{
  "n_layer": 8,
  "d_model": 384,
  "n_head": 3,
  "n_kv_head": 1,
  "head_dim": 128,
  "d_mlp": 512,
  "vocab_size": 16384,
  "activation": "swiglu",
  "norm": "rmsnorm",
  "norm_place": "pre",
  "norm_eps": 1e-05,
  "positions": "rope",
  "rope_base": 10000.0,
  "rope_fraction": 1.0,
  "qk_norm": true,
  "attn_scale": 0.0884,
  "bias": "none",
  "tie_embeddings": false,
  "parallel_block": false,
  "extras": ["capped logits"],
  "init": "normal",
  "init_std_qkv": 0.022,
  "init_std_o": 0.00549,
  "init_std_up": 0.022,
  "init_std_down": 0.00476,
  "optimizer": "soap_variant",
  "lr": 0.00398,
  "lr_mult_o": 0.86,
  "beta1": 0.95,
  "beta2": 0.99,
  "lr_head": 0.00384,
  "warmup_steps": 36,
  "schedule": "wsd",
  "decay_fraction": 0.875,
  "decay_shape": "sqrt",
  "final_lr_fraction": 0.1,
  "batch_tokens": [65536, 131072, 262144],
  "seq_len": 256,
  "doc_mask": false,
  "train_tokens": 612900000,
  "steps": 4701,
  "dataset": "wikipedia_en"
}
Each number is 50 + 12 x the weight over its row's rms, rounded and kept within 0 to 99. Layers, rows and columns count from 0. The size before them is the row's rms in percent of the matrix's.

# layer 3 attention output (transposed), 384x384, rms 0.13, rows 37-53,165-181,292-308, columns 336-383
099:49 39 63 55 49 45 54 52 46 54 64 55 41 54 67 40 50 41 49 64 36 56 67 51 61 50 69 42 65 80 38 61 55 49 47 46 23 56 49 56 39 58 50 82 63 38 61 60
098:60 26 43 36 35 58 51 46 33 51 46 49 62 33 64 60 54 61 40 50 52 40 71 40 55 31 47 46 34 31 56 41 75 64 42 59 51 65 45 74 61 47 53 52 66 51 40 47
095:71 45 60 45 30 65 68 52 53 55 56 41 53 40 65 30 49 57 46 52 36 84 51 61 43 50 33 52 70 42 22 45 64 26 43 34 72 33 42 45 27 72 54 40 44 47 47 46
106:62 51 27 44 21 36 52 74 33 45 49 56 66 44 40 33 52 43 55 49 32 64 73 38 46 52 68 30 37 39 35 46 25 61 49 38 60 45 60 52 42 53 67 23 62 46 49 57
100:50 55 62 53 23 46 48 81 53 59 46 50 44 59 49 54 53 28 54 57 40 53 65 51 37 42 65 51 60 68 48 43 48 28 52 57 47 48 51 30 47 52 60 38 62 67 36 60
103:74 52 57 32 54 41 32 54 59 58 45 34 54 54 59 72 56 47 57 55 50 48 36 40 75 62 59 37 71 37 28 45 68 40 68 54 53 40 38 27 41 46 49 54 42 34 43 47
094:48 56 59 44 54 30 54 43 69 48 44 78 45 49 36 38 31 49 52 53 89 52 54 54 44 57 29 58 64 55 61 63 62 60 50 65 46 60 68 53 49 66 47 59 64 47 61 67
096:43 64 34 44 70 53 62 26 64 47 46 42 56 37 40 48 31 42 65 34 82 58 32 48 58 48 33 45 51 31 56 42 54 38 57 42 51 52 54 73 43 55 38 59 37 13 49 42
111:58 71 54 41 52 44 45 44 75 37 61 27 58 65 56 67 51 52 83 39 42 53 62 36 38 37 38 43 35 55 55 54 61 40 49 48 50 33 55 57 54 43 49 61 39 36 66 72
103:41 57 37 61 32 58 50 42 32 50 55 58 45 57 55 47 63 52 60 35 73 51 71 48 54 46 52 46 40 43 61 48 53 22 42 37 72 33 45 51 48 51 61 66 53 40 80 48
102:35 56 39 61 39 41 51 39 69 43 47 37 57 62 53 37 57 56 39 45 52 74 66 44 45 56 57 46 47 46 38 57 51 62 64 52 59 47 51 34 60 56 44 63 52 68 52 44
101:51 52 56 67 43 51 61 65 48 50 27 47 49 42 33 36 60 70 46 40 58 43 51 36 35 55 38 39 45 49 28 35 61 34 21 42 24 63 56 59 13 63 60 29 61 54 63 56
097:39 52 60 67 45 62 43 53 51 38 62 28 56 44 65 33 44 51 54 65 54 69 54 34 47 57 61 56 49 39 37 53 38 51 32 39 61 54 56 80 69 52 31 41 67 55 47 70
098:42 71 57 44 53 32 61 69 50 35 63 39 58 64 46 43 52 65 58 54 31 73 47 36 50 54 38 41 46 74 46 56 61 33 42 55 37 57 53 38 64 45 52 65 64 63 45 55
103:64 32 76 45 52 37 37 47 47 58 51 32 59 60 56 51 44 83 47 64 58 62 61 66 58 35 57 63 28 45 51 64 37 53 58 49 79 59 43 56 64 53 58 37 42 78 29 41
098:49 49 49 60 66 42 40 47 57 57 48 51 45 52 52 61 53 72 31 23 47 44 42 61 47 53 48 31 32 54 36 51 61 58 47 46 48 40 57 58 48 58 67 41 45 55 61 61
095:44 62 45 53 35 47 48 51 37 66 35 54 68 45 34 45 64 45 33 25 44 49 48 54 60 49 49 50 55 54 53 49 28 36 44 33 26 31 49 56 41 45 36 37 61 52 43 70
095:76 46 49 48 26 61 42 49 55 36 44 60 63 54 44 64 22 54 45 48 14 39 32 54 32 44 51 41 39 41 43 40 60 42 67 49 67 42 45 40 76 43 56 68 44 68 61 65
094:44 64 45 50 80 40 28 52 49 25 49 38 48 59 65 48 89 65 57 42 47 42 36 31 41 44 67 55 61 46 61 38 67 45 57 51 66 28 45 53 70 45 56 52 47 54 54 58
097:69 44 58 50 55 57 47 73 54 45 37 36 44 34 48 51 52 41 43 40 44 55 69 30 54 50 74 53 46 49 73 45 62 32 46 72 48 51 48 50 41 38 58 41 43 45 48 49
094:45 57 48 51 36 49 53 43 42 38 70 61 15 27 61 43 50 55 36 38 64 31 53 58 48 42 55 42 37 52 63 48 41 56 48 61 59 62 43 50 61 42 50 50 64 28 65 58
093:35 57 37 56 49 39 54 78 59 41 56 51 31 44 36 46 44 52 45 58 53 45 62 59 38 59 56 48 56 31 51 51 62 44 62 54 51 62 55 55 65 57 59 61 53 46 47 55
092:44 56 35 54 54 61 47 74 40 51 33 41 65 34 54 40 48 36 40 71 30 66 55 65 55 58 57 49 55 46 43 69 39 60 19 49 39 39 41 55 31 36 51 57 43 35 46 81
090:47 49 29 57 97 44 64 74 46 29 37 52 76 31 44 53 54 60 56 58 71 48 60 62 37 51 42 47 36 29 59 38 43 41 93 44 65 33 52 45 34 51 39 38 39 47 43 56
092:17 39 37 57 26 40 38 39 59 55 42 56 55 41 39 44 29 47 56 28 62 59 45 33 53 53 59 37 54 57 56 32 43 49 29 52 57 53 56 56 49 54 48 60 71 19 74 58
090:47 27 49 49 43 46 60 45 43 65 54 51 32 40 52 58 55 42 32 54 50 49 41 57 40 44 47 55 57 50 57 46 66 49 37 34 60 72 43 48 06 34 53 25 43 36 70 31
092:82 56 60 40 67 52 38 55 57 58 56 53 49 32 56 83 63 42 50 31 49 48 29 32 47 41 34 64 45 28 54 60 45 35 57 43 61 72 53 34 66 46 64 56 42 54 49 58
098:39 61 37 36 32 56 73 44 55 63 56 44 31 84 59 45 42 65 55 33 65 61 58 47 50 30 38 41 31 43 56 55 59 50 56 65 31 44 39 50 57 58 48 72 34 83 62 64
088:48 52 50 38 49 45 54 74 40 42 31 68 36 44 59 38 70 54 60 43 36 66 56 53 53 45 39 39 37 46 41 75 55 53 38 45 48 38 33 69 51 55 74 60 57 58 54 32
090:40 49 40 49 59 44 58 67 67 72 57 63 60 49 53 39 25 49 73 54 39 60 48 63 26 54 63 26 26 54 47 55 29 29 37 51 52 39 36 53 57 59 48 59 54 47 65 55
087:48 20 53 64 38 57 49 70 49 49 47 47 49 62 63 52 69 65 42 58 33 53 37 51 62 57 71 38 60 66 39 53 41 43 65 45 54 38 43 61 53 32 48 60 59 41 43 47
087:42 47 47 66 51 67 64 35 54 25 68 54 69 26 51 43 58 42 73 28 58 55 52 55 60 44 53 48 55 44 50 34 56 43 40 60 38 53 72 55 53 48 60 39 42 84 48 33
095:49 38 54 56 51 65 69 37 53 46 48 45 64 59 35 45 28 64 50 66 34 65 36 55 57 57 48 47 53 62 28 41 25 22 33 62 45 34 57 52 67 37 49 46 44 24 67 55
097:54 63 56 64 64 43 36 71 47 44 43 40 71 54 70 50 52 42 45 48 55 54 61 57 57 64 48 39 48 25 67 51 63 45 69 54 49 52 41 69 49 39 26 60 42 20 55 33
103:41 49 57 35 35 55 48 57 35 53 73 55 58 43 56 53 74 45 76 49 46 45 49 55 66 62 40 44 48 61 57 50 28 54 78 58 69 46 41 38 47 54 39 51 61 23 42 57
106:53 39 48 41 65 47 43 53 43 47 47 28 42 21 26 64 67 65 42 42 71 35 64 40 47 48 37 35 51 25 65 48 50 52 38 32 74 67 45 64 47 53 50 43 78 53 48 41
108:60 73 58 53 55 36 63 64 61 56 60 40 49 37 21 50 39 32 51 54 32 58 49 74 70 52 48 28 52 71 55 49 33 57 53 51 57 60 65 39 46 55 51 39 51 55 52 58
102:45 61 32 56 49 40 41 51 43 36 49 51 73 59 37 63 49 41 60 41 33 38 55 66 55 39 64 48 26 63 62 55 25 53 63 59 52 49 34 63 71 35 44 47 36 70 64 61
104:46 48 69 57 54 68 41 36 67 54 36 32 71 55 63 51 27 52 40 42 55 36 52 49 42 51 27 44 62 72 58 34 62 47 52 70 38 43 36 42 55 54 46 52 34 72 23 61
100:30 44 62 56 65 45 56 52 36 76 65 59 63 57 51 48 57 66 32 30 41 59 38 48 80 69 21 30 61 47 38 52 34 54 41 40 34 53 65 62 53 42 56 52 23 32 60 43
106:39 42 33 42 44 39 66 39 43 51 50 55 48 64 31 31 52 44 27 42 55 56 38 43 22 54 47 58 47 47 61 48 50 46 52 59 62 83 37 69 57 52 67 45 70 39 52 51
110:49 61 68 60 49 56 39 54 42 49 52 26 56 51 52 72 48 59 45 38 37 63 35 53 60 36 63 42 60 42 59 55 22 52 56 50 54 41 42 47 45 56 56 50 44 52 62 37
115:62 61 65 42 48 47 47 63 46 58 68 47 61 63 62 68 63 43 39 29 24 46 35 54 26 48 62 66 34 48 50 43 64 39 42 49 62 51 53 25 53 32 63 32 61 62 43 59
097:30 49 49 46 26 49 46 49 54 55 51 62 57 63 42 23 48 48 51 69 57 57 69 44 61 58 39 56 63 58 45 58 50 54 63 60 59 65 43 41 42 79 40 57 77 57 51 58
108:52 33 51 47 58 40 66 48 55 51 47 43 51 47 60 53 62 55 47 57 37 67 58 62 54 54 68 57 50 44 34 46 43 51 35 75 33 50 42 51 50 66 33 46 47 50 37 59
109:41 43 55 46 60 60 25 67 30 52 58 53 59 37 38 55 63 37 66 55 55 44 37 57 50 54 57 69 44 51 41 61 59 42 49 61 64 25 61 60 31 58 58 26 67 41 40 43
107:66 51 48 26 39 63 51 58 72 28 65 30 49 75 75 67 39 56 58 58 52 45 49 50 69 52 47 44 55 61 44 49 38 77 80 66 60 41 57 34 71 42 31 45 37 50 54 38
104:61 56 29 45 47 51 44 27 32 48 31 51 33 32 47 46 69 37 17 46 42 41 72 45 57 46 40 52 48 60 50 34 67 47 48 68 43 51 45 38 33 32 52 43 29 52 30 41
103:61 59 50 67 44 74 36 48 42 80 41 49 41 43 45 53 39 54 61 57 37 27 76 39 52 58 41 51 57 36 34 34 58 58 49 61 46 44 63 37 51 64 30 46 40 59 62 39
120:33 58 36 57 32 60 56 50 58 57 51 60 50 49 47 37 50 41 47 52 17 48 45 46 56 69 64 39 56 72 46 33 62 47 67 67 38 53 53 44 56 58 35 49 50 42 47 73
101:42 85 61 43 49 52 58 50 48 31 57 62 45 51 47 54 45 60 72 56 58 44 44 23 57 58 39 50 60 34 59 35 55 65 53 66 45 49 46 73 44 51 39 45 48 40 31 44
# layer 3 attention value, 128x384, rms 0.138, rows 37-53, columns 336-383
101:62 62 67 41 58 54 56 56 60 42 33 63 60 50 42 63 52 69 34 49 29 44 71 39 49 46 59 59 52 40 36 42 40 59 56 51 42 33 31 41 56 30 51 42 62 59 40 63
099:46 35 60 43 53 47 27 37 37 49 52 54 57 59 51 48 49 58 26 38 52 59 50 55 78 54 48 29 40 60 50 53 49 45 73 45 56 55 54 55 49 48 37 54 43 42 53 62
098:61 37 48 40 63 65 55 45 36 58 60 53 53 57 57 44 44 49 38 40 63 44 44 39 59 62 26 40 81 57 65 57 37 48 45 62 66 55 50 55 56 46 38 56 45 52 50 55
101:58 66 61 47 41 45 65 51 60 57 63 57 28 60 63 58 42 43 34 37 63 32 46 69 33 43 60 41 38 53 48 51 66 64 46 63 53 55 46 30 62 64 53 71 30 61 76 56
102:32 69 43 42 74 32 56 54 43 60 53 44 59 43 41 61 49 28 68 45 47 50 36 64 52 71 51 48 24 58 65 40 21 51 49 43 37 38 35 55 68 32 42 59 54 58 48 43
098:59 59 39 47 59 43 60 59 49 52 39 56 35 61 77 29 52 37 58 61 63 49 32 35 54 55 44 52 62 56 58 76 49 37 43 49 64 62 35 66 39 56 80 34 60 70 31 64
100:56 62 59 51 45 39 54 46 54 54 24 44 38 38 41 32 60 44 33 47 54 42 39 40 32 49 57 51 68 48 47 33 50 34 58 45 55 36 50 47 37 48 64 27 44 35 34 69
105:41 44 46 52 50 69 49 54 60 54 65 56 51 50 42 48 54 53 37 28 85 37 51 55 44 48 41 56 32 36 53 56 65 46 40 44 40 72 80 51 42 44 69 48 54 37 64 51
095:63 57 41 36 47 60 54 56 35 61 49 53 55 42 52 69 65 51 59 47 49 42 36 42 21 50 52 57 60 43 33 60 65 73 54 48 58 65 68 47 33 54 71 61 50 51 62 49
103:35 30 47 56 64 40 30 53 49 60 48 54 52 36 54 65 61 71 33 34 60 41 40 53 21 58 46 36 54 23 44 18 64 44 36 60 32 50 37 50 49 70 76 43 29 57 53 47
104:61 32 62 51 50 49 73 67 65 58 67 35 52 42 65 65 52 59 62 54 54 50 46 41 62 73 56 26 44 32 73 40 47 50 47 50 44 50 67 70 48 41 63 72 48 37 60 60
098:58 57 61 54 61 72 44 81 48 45 49 68 48 39 60 69 59 57 47 60 42 44 48 36 50 48 50 49 63 61 27 67 68 63 63 54 63 42 50 34 41 81 57 55 64 31 54 48
100:78 58 45 25 50 55 36 57 55 59 42 37 43 56 50 60 53 51 49 46 31 61 56 45 39 29 52 32 68 45 48 49 45 39 16 42 37 36 23 42 52 42 68 49 55 35 42 42
098:50 23 46 33 50 64 46 53 40 69 71 36 51 40 52 53 40 56 43 49 55 41 49 40 59 49 65 56 30 44 55 67 38 72 59 78 62 55 47 28 69 54 65 52 48 56 46 42
102:60 44 61 42 61 59 36 37 40 74 62 60 58 49 55 43 64 71 60 55 59 49 48 38 40 71 57 46 71 52 50 41 56 49 49 56 46 50 52 55 65 24 30 47 42 30 43 40
094:59 52 56 44 42 23 52 54 45 64 46 43 64 44 47 50 54 47 48 64 64 56 49 42 59 36 41 32 34 59 42 43 65 26 61 42 51 61 67 43 62 63 38 71 49 30 47 52
097:81 56 44 51 71 56 39 63 35 62 53 57 52 51 42 72 51 41 49 65 62 46 50 73 53 49 60 53 38 43 75 23 60 56 46 38 74 57 27 63 44 37 61 52 72 46 55 47